From a checkpoint of a small transformer trained on Wikipedia.
Size: 2 heads of 64, vocabulary 1024.
Architecture: LayerNorm before each block, learned positions, no biases in attention or MLP, tied embeddings.
Training: 121M tokens, 3699 steps.
Each number is 200 + 30 x the weight over its row's rms, rounded and kept within 0 to 999. Layers, rows and columns count from 0. The size before them is the row's rms in percent of the matrix's.

# layer 7 attention query, 128x128, rms 0.182, rows 0-12, columns 0-127
076,238,179,180,146,199,171,190,158,214,192,205,184,186,276,211,211,176,218,235,210,236,175,238,183,191,213,190,180,179,184,234,218,200,167,195,195,276,221,179,203,250,190,271,225,194,193,176,147,148,228,183,166,190,237,163,185,198,240,178,180,137,181,179,188,187,180,133,227,142,212,166,178,151,202,215,219,172,220,182,225,207,247,201,237,175,201,229,217,181,193,164,164,311,153,253,191,179,160,210,188,185,190,210,183,169,228,203,199,190,173,221,175,230,190,217,206,220,166,205,207,192,190,222,228,167,200,151,218
096,211,155,196,140,185,191,184,186,148,265,189,211,188,222,197,215,208,234,202,188,181,245,202,231,163,228,179,136,227,146,198,250,203,152,233,181,220,228,242,136,241,197,213,226,185,173,164,189,162,255,221,179,148,227,127,196,181,187,225,235,175,184,171,180,151,221,185,167,164,191,211,190,192,195,180,118,201,185,226,215,195,253,259,196,221,197,158,220,174,198,202,248,215,196,186,177,191,200,228,209,182,172,218,205,279,244,209,162,200,231,218,226,190,189,210,167,256,225,216,198,225,201,222,174,200,191,214,190
099,272,180,200,164,177,221,197,226,166,189,165,176,230,212,154,217,268,249,201,182,195,217,208,168,128,159,218,177,225,164,214,197,151,166,187,180,166,212,260,227,202,202,206,232,235,204,170,216,218,235,239,228,159,143,186,152,249,221,201,241,181,216,189,213,238,172,192,215,153,188,194,175,224,145,221,198,214,165,191,171,168,230,231,187,184,246,187,113,177,218,206,174,182,185,183,200,202,174,227,190,209,184,202,212,144,223,250,224,215,159,227,213,267,171,221,193,227,200,191,167,222,161,225,241,202,224,196,182
094,187,195,198,182,159,197,172,170,160,242,232,228,224,162,182,177,201,148,186,180,217,262,189,154,194,199,138,180,228,226,193,191,214,170,202,234,226,201,166,189,154,196,177,245,191,202,214,140,201,213,174,182,182,204,205,182,167,277,205,182,222,212,219,192,192,272,203,189,196,182,231,214,185,209,214,191,253,165,185,189,241,243,181,262,232,186,182,140,254,197,209,226,225,198,184,225,212,234,166,195,203,226,180,182,243,157,195,200,155,230,210,215,181,173,194,175,238,171,270,135,211,211,166,273,234,189,152,204
097,211,257,220,154,213,240,223,239,199,191,217,162,181,169,211,226,255,262,190,194,211,201,228,244,158,162,168,225,214,159,152,163,191,213,202,229,155,254,201,185,175,153,224,202,166,240,216,222,216,193,237,202,174,145,189,182,179,201,163,257,247,187,226,191,170,228,151,179,227,250,154,169,220,182,217,220,207,221,206,193,223,221,190,222,201,211,175,179,157,225,199,145,146,239,173,211,238,242,169,160,199,224,167,207,202,176,267,202,187,242,225,157,168,201,185,221,238,192,213,164,148,249,177,187,197,203,192,181
096,216,253,191,201,174,195,251,264,196,151,235,198,177,188,189,179,179,167,227,264,208,198,159,178,229,184,131,226,210,143,220,219,201,188,156,208,159,198,236,110,156,232,191,154,185,259,230,227,238,212,165,185,213,228,192,181,225,188,201,207,213,225,198,200,186,233,146,220,174,168,199,192,154,194,207,215,193,197,238,208,225,164,206,187,187,162,207,235,184,175,221,170,238,242,207,164,208,193,146,193,163,173,209,149,189,213,194,269,215,226,172,168,176,136,178,229,217,241,175,185,161,213,177,178,176,197,217,170
088,212,218,215,189,165,228,177,226,182,200,221,163,196,164,246,167,231,183,196,245,152,196,237,151,158,198,203,213,203,245,263,231,188,215,220,205,247,207,197,246,219,168,255,227,205,184,224,173,211,189,232,192,158,146,172,182,174,256,220,194,188,226,206,198,203,249,194,173,181,224,149,144,204,236,216,171,126,170,210,187,160,210,206,273,219,201,233,229,215,224,224,200,229,211,197,178,175,167,179,177,235,182,225,203,214,198,237,209,217,172,185,182,142,157,224,243,219,186,215,129,138,218,263,198,173,195,214,215
095,193,194,205,223,183,196,195,157,204,170,193,180,247,209,221,170,217,191,242,225,176,185,177,161,265,241,245,157,213,187,196,185,182,138,186,200,184,137,138,203,237,203,262,256,201,247,186,140,242,225,192,185,189,183,165,250,165,162,218,176,204,239,187,238,196,231,246,188,202,201,264,217,223,185,208,148,189,210,196,210,190,196,194,159,187,214,171,133,200,185,193,229,223,171,246,224,168,229,153,192,198,200,219,212,216,244,233,195,191,161,215,216,238,228,245,192,189,196,195,261,221,128,164,177,211,205,229,186
091,210,242,177,222,212,238,225,236,224,202,220,205,204,173,180,198,193,165,202,228,218,210,208,219,198,199,187,214,242,225,246,193,141,205,186,232,241,214,215,233,211,151,144,197,220,204,210,149,226,191,231,242,206,192,151,167,171,208,210,173,182,229,195,222,210,161,226,179,189,213,130,203,170,250,194,240,216,176,166,232,219,191,238,181,144,192,240,250,204,268,207,145,203,206,198,195,87,167,199,204,201,172,225,222,170,194,196,253,262,208,196,210,147,197,161,199,213,198,237,191,131,250,218,211,214,231,205,204
100,210,265,171,232,208,151,197,177,213,195,216,160,182,151,186,210,231,150,197,210,195,181,178,193,256,221,126,207,199,212,248,214,219,205,246,178,205,231,164,211,193,239,172,191,228,252,235,251,224,196,246,214,131,182,178,213,230,195,203,210,216,210,180,185,193,225,202,211,156,199,194,161,217,221,208,244,175,162,208,232,194,162,174,196,201,121,255,204,204,213,246,211,175,247,159,156,176,192,163,184,192,126,197,159,244,196,220,191,204,186,171,186,191,132,205,233,205,223,249,204,187,248,183,159,188,195,227,230
076,243,171,167,239,251,201,230,167,211,195,219,235,202,233,183,240,172,188,214,253,210,191,182,239,187,240,141,177,248,169,188,172,184,259,168,216,234,210,183,190,223,238,216,186,236,232,201,238,150,188,179,211,240,141,257,251,145,189,235,190,202,204,172,192,193,209,224,247,214,215,199,246,174,195,230,185,203,174,165,177,213,194,233,218,188,144,173,216,221,208,179,174,202,145,203,244,213,188,208,187,234,213,234,202,200,203,194,179,221,207,150,272,170,163,188,161,201,150,199,182,228,249,170,273,156,218,213,198
112,246,208,156,167,164,211,182,217,151,190,201,188,225,167,178,211,250,239,165,173,185,175,175,199,182,166,220,193,215,171,216,214,254,191,203,177,219,198,194,193,185,187,249,233,197,187,197,260,226,186,254,169,159,210,194,252,248,283,188,241,179,140,247,194,224,202,142,219,184,220,160,192,155,192,279,223,214,147,239,224,187,179,200,214,184,225,173,196,255,153,221,209,236,205,192,183,200,218,137,192,212,180,212,199,206,228,186,187,197,200,139,160,164,248,197,253,213,193,219,144,223,196,192,178,197,182,205,194
078,198,233,191,214,228,195,203,229,248,204,153,234,213,125,192,272,196,281,194,221,237,144,184,199,248,176,197,137,157,245,167,190,194,277,201,227,186,179,167,204,168,184,201,193,206,217,198,193,171,190,263,239,239,172,184,166,220,194,204,173,178,217,217,205,122,212,242,165,220,208,235,206,229,251,193,198,216,247,202,225,186,159,140,210,190,221,196,217,190,154,184,214,172,240,205,194,232,201,218,197,173,223,193,205,222,178,213,224,173,189,182,191,234,250,170,219,176,207,193,257,200,212,232,235,190,194,254,198
# layer 7 attention key, 128x128, rms 0.157, rows 0-12, columns 0-127
076,225,197,156,197,206,185,145,243,210,228,182,198,155,211,217,241,242,209,138,212,232,224,193,214,189,206,234,226,189,168,235,211,185,177,136,196,220,179,220,184,207,231,267,198,171,222,191,190,154,200,223,176,226,211,169,151,152,221,183,250,223,210,176,205,204,198,216,174,127,147,167,173,222,238,197,242,202,207,183,186,179,198,214,209,194,217,190,220,152,201,232,104,205,204,259,208,224,186,274,230,158,200,187,167,163,168,201,189,208,232,163,213,232,166,217,248,198,205,235,200,219,208,205,168,209,235,270,177
074,163,209,193,160,184,231,249,172,160,228,231,154,183,214,206,211,193,193,213,232,231,165,166,190,216,203,179,130,203,239,236,211,224,225,215,218,220,175,207,237,249,197,159,199,157,188,253,150,224,227,241,206,171,249,176,205,227,207,241,206,189,218,202,138,168,156,153,196,240,178,172,179,159,180,194,203,206,196,238,181,185,157,261,226,222,224,186,213,198,219,221,268,169,190,171,158,154,195,187,207,199,258,170,196,200,172,221,159,183,244,200,220,221,215,225,145,202,161,213,178,157,165,191,124,236,198,195,233
085,247,161,217,224,244,180,190,234,249,205,201,210,217,236,151,201,203,252,194,228,221,176,178,193,201,148,199,180,216,142,186,226,193,175,172,191,192,177,250,145,200,228,235,206,207,195,197,248,217,231,247,162,180,147,242,192,237,224,178,228,161,244,219,200,198,193,226,121,164,155,262,250,238,232,235,227,244,216,154,194,177,227,221,197,146,213,184,127,195,208,198,187,173,218,181,229,175,219,252,234,148,212,192,242,200,186,204,268,232,185,188,181,221,201,175,181,209,214,196,179,214,177,183,211,234,206,200,199
103,183,251,175,153,239,229,241,209,179,195,199,185,195,204,246,224,215,198,248,169,173,204,228,169,177,228,141,198,223,176,199,169,198,196,249,225,182,180,137,188,231,228,179,207,204,201,195,179,201,198,212,191,219,229,191,239,187,196,195,188,208,170,248,215,240,227,235,226,203,226,185,196,174,201,176,264,207,203,207,192,228,191,207,234,244,205,212,152,221,148,205,238,221,217,186,163,204,215,108,240,227,238,146,124,226,183,202,225,193,186,224,218,158,161,198,221,186,221,185,143,239,257,190,260,211,220,127,162
095,190,239,243,158,177,202,225,231,210,243,173,194,176,209,213,212,242,228,214,177,166,232,202,218,167,206,172,259,208,235,180,248,224,189,253,239,180,200,201,214,159,232,215,233,207,215,173,238,192,203,210,186,161,200,196,180,210,235,163,180,158,266,235,165,155,199,154,200,245,208,136,176,226,180,175,186,211,261,168,203,235,211,227,247,273,173,190,207,179,193,194,156,186,215,175,176,209,216,172,168,199,244,211,220,266,190,278,207,174,206,262,198,139,216,174,205,180,211,177,206,231,215,231,227,239,194,207,227
069,221,202,211,213,152,198,226,217,206,261,204,237,227,230,237,160,243,197,218,220,176,150,190,177,144,169,129,191,214,246,234,171,173,219,214,266,183,205,217,191,166,214,191,183,192,228,259,121,244,167,168,205,163,242,246,204,227,189,229,180,176,204,222,181,205,199,157,219,205,199,248,200,198,176,168,194,213,207,218,189,179,178,191,212,204,245,254,230,173,222,221,183,174,203,211,152,233,211,140,275,235,216,222,202,222,248,210,250,221,226,197,153,198,182,194,191,246,196,195,229,201,181,250,215,147,176,215,184
088,206,201,234,184,235,194,208,189,251,215,235,206,162,218,209,182,191,151,170,219,211,169,186,164,145,225,158,208,184,253,198,234,219,295,158,220,194,236,242,149,219,173,245,205,203,187,198,144,152,213,213,181,176,200,203,150,178,216,212,208,229,191,226,208,207,215,211,156,132,209,168,170,225,179,209,149,243,227,173,143,194,226,149,238,219,206,203,192,197,182,235,173,203,175,181,218,202,200,184,187,175,218,258,253,270,186,201,184,177,194,162,216,180,231,215,208,162,170,248,145,150,222,210,189,194,243,197,213
086,196,157,189,180,176,210,220,187,165,127,211,205,256,212,183,161,234,200,266,164,189,194,220,212,201,205,138,214,274,207,169,194,211,153,147,199,213,207,225,193,253,175,216,232,197,225,219,205,267,254,198,194,189,242,177,226,285,206,207,217,184,214,214,217,246,265,213,211,242,246,192,195,241,217,198,244,179,208,174,187,220,192,226,180,199,229,237,179,232,183,196,197,220,261,207,199,206,226,182,189,166,207,169,218,213,211,177,167,242,196,217,188,211,244,218,148,189,173,280,205,217,188,189,215,203,266,182,189
083,211,238,213,152,185,180,200,199,165,221,171,202,243,178,244,178,226,197,185,183,126,228,230,260,194,198,181,195,229,240,227,182,178,195,138,244,219,211,226,249,224,210,205,199,189,219,236,229,158,222,190,172,212,188,193,226,203,204,249,205,245,223,224,185,216,167,223,211,176,168,168,239,226,236,185,254,145,176,173,200,221,211,180,166,174,209,179,208,202,259,255,143,171,233,269,227,182,209,176,187,216,202,232,197,161,186,204,184,206,217,200,196,169,170,196,201,211,204,249,223,190,282,255,173,203,181,245,126
078,187,199,205,169,209,164,182,185,221,251,259,222,205,269,192,147,168,195,202,190,205,154,184,192,182,215,202,181,195,257,216,170,193,221,223,173,183,201,244,254,148,172,179,189,173,211,177,219,153,197,192,136,169,154,188,200,231,237,249,241,254,208,167,173,204,205,165,178,159,203,214,205,247,195,128,166,195,199,212,195,163,213,169,179,203,152,175,210,173,182,246,151,144,185,192,184,240,215,167,183,176,161,238,152,215,190,193,183,208,179,195,197,228,138,181,261,215,183,225,217,141,214,178,205,212,148,210,191
071,196,229,169,197,271,175,237,180,209,223,128,251,203,201,186,201,230,215,184,248,202,215,195,199,222,190,232,196,267,193,252,208,234,217,159,241,185,200,170,171,194,256,187,201,219,169,182,243,179,229,189,204,236,190,191,196,149,201,192,219,240,241,174,185,224,200,198,249,222,171,208,257,137,243,221,229,247,244,200,166,153,195,229,202,213,179,231,205,230,183,234,205,203,123,165,213,201,255,275,215,232,227,185,223,186,195,171,186,221,205,184,222,153,153,176,188,176,174,204,202,188,225,182,219,172,149,170,213
101,230,267,165,217,169,164,231,200,197,221,190,214,198,243,181,204,260,229,194,186,204,215,176,139,239,254,257,185,120,205,207,219,208,218,214,213,215,200,216,161,163,200,272,222,187,176,181,197,220,156,290,219,160,157,204,185,205,232,174,205,202,206,231,196,197,183,185,134,182,262,199,189,183,195,223,225,208,205,235,214,135,205,246,217,203,182,204,197,172,204,228,183,220,171,221,174,178,222,146,256,184,223,206,187,198,228,218,240,244,210,135,200,199,244,213,228,227,207,178,162,222,195,224,196,213,197,252,215
068,223,208,191,175,164,231,181,158,248,164,218,224,241,183,153,218,233,189,196,198,172,148,146,218,247,215,182,194,213,194,194,183,173,201,194,268,168,134,183,208,192,226,189,188,197,233,181,211,234,200,172,218,211,222,159,137,201,180,165,136,166,211,202,186,141,170,200,196,224,191,172,125,241,182,194,206,235,226,163,178,230,247,167,182,219,188,151,196,200,220,209,142,184,198,155,187,182,204,197,150,166,177,185,223,212,162,222,196,193,133,230,168,199,208,135,231,215,193,194,230,245,146,226,242,225,226,182,191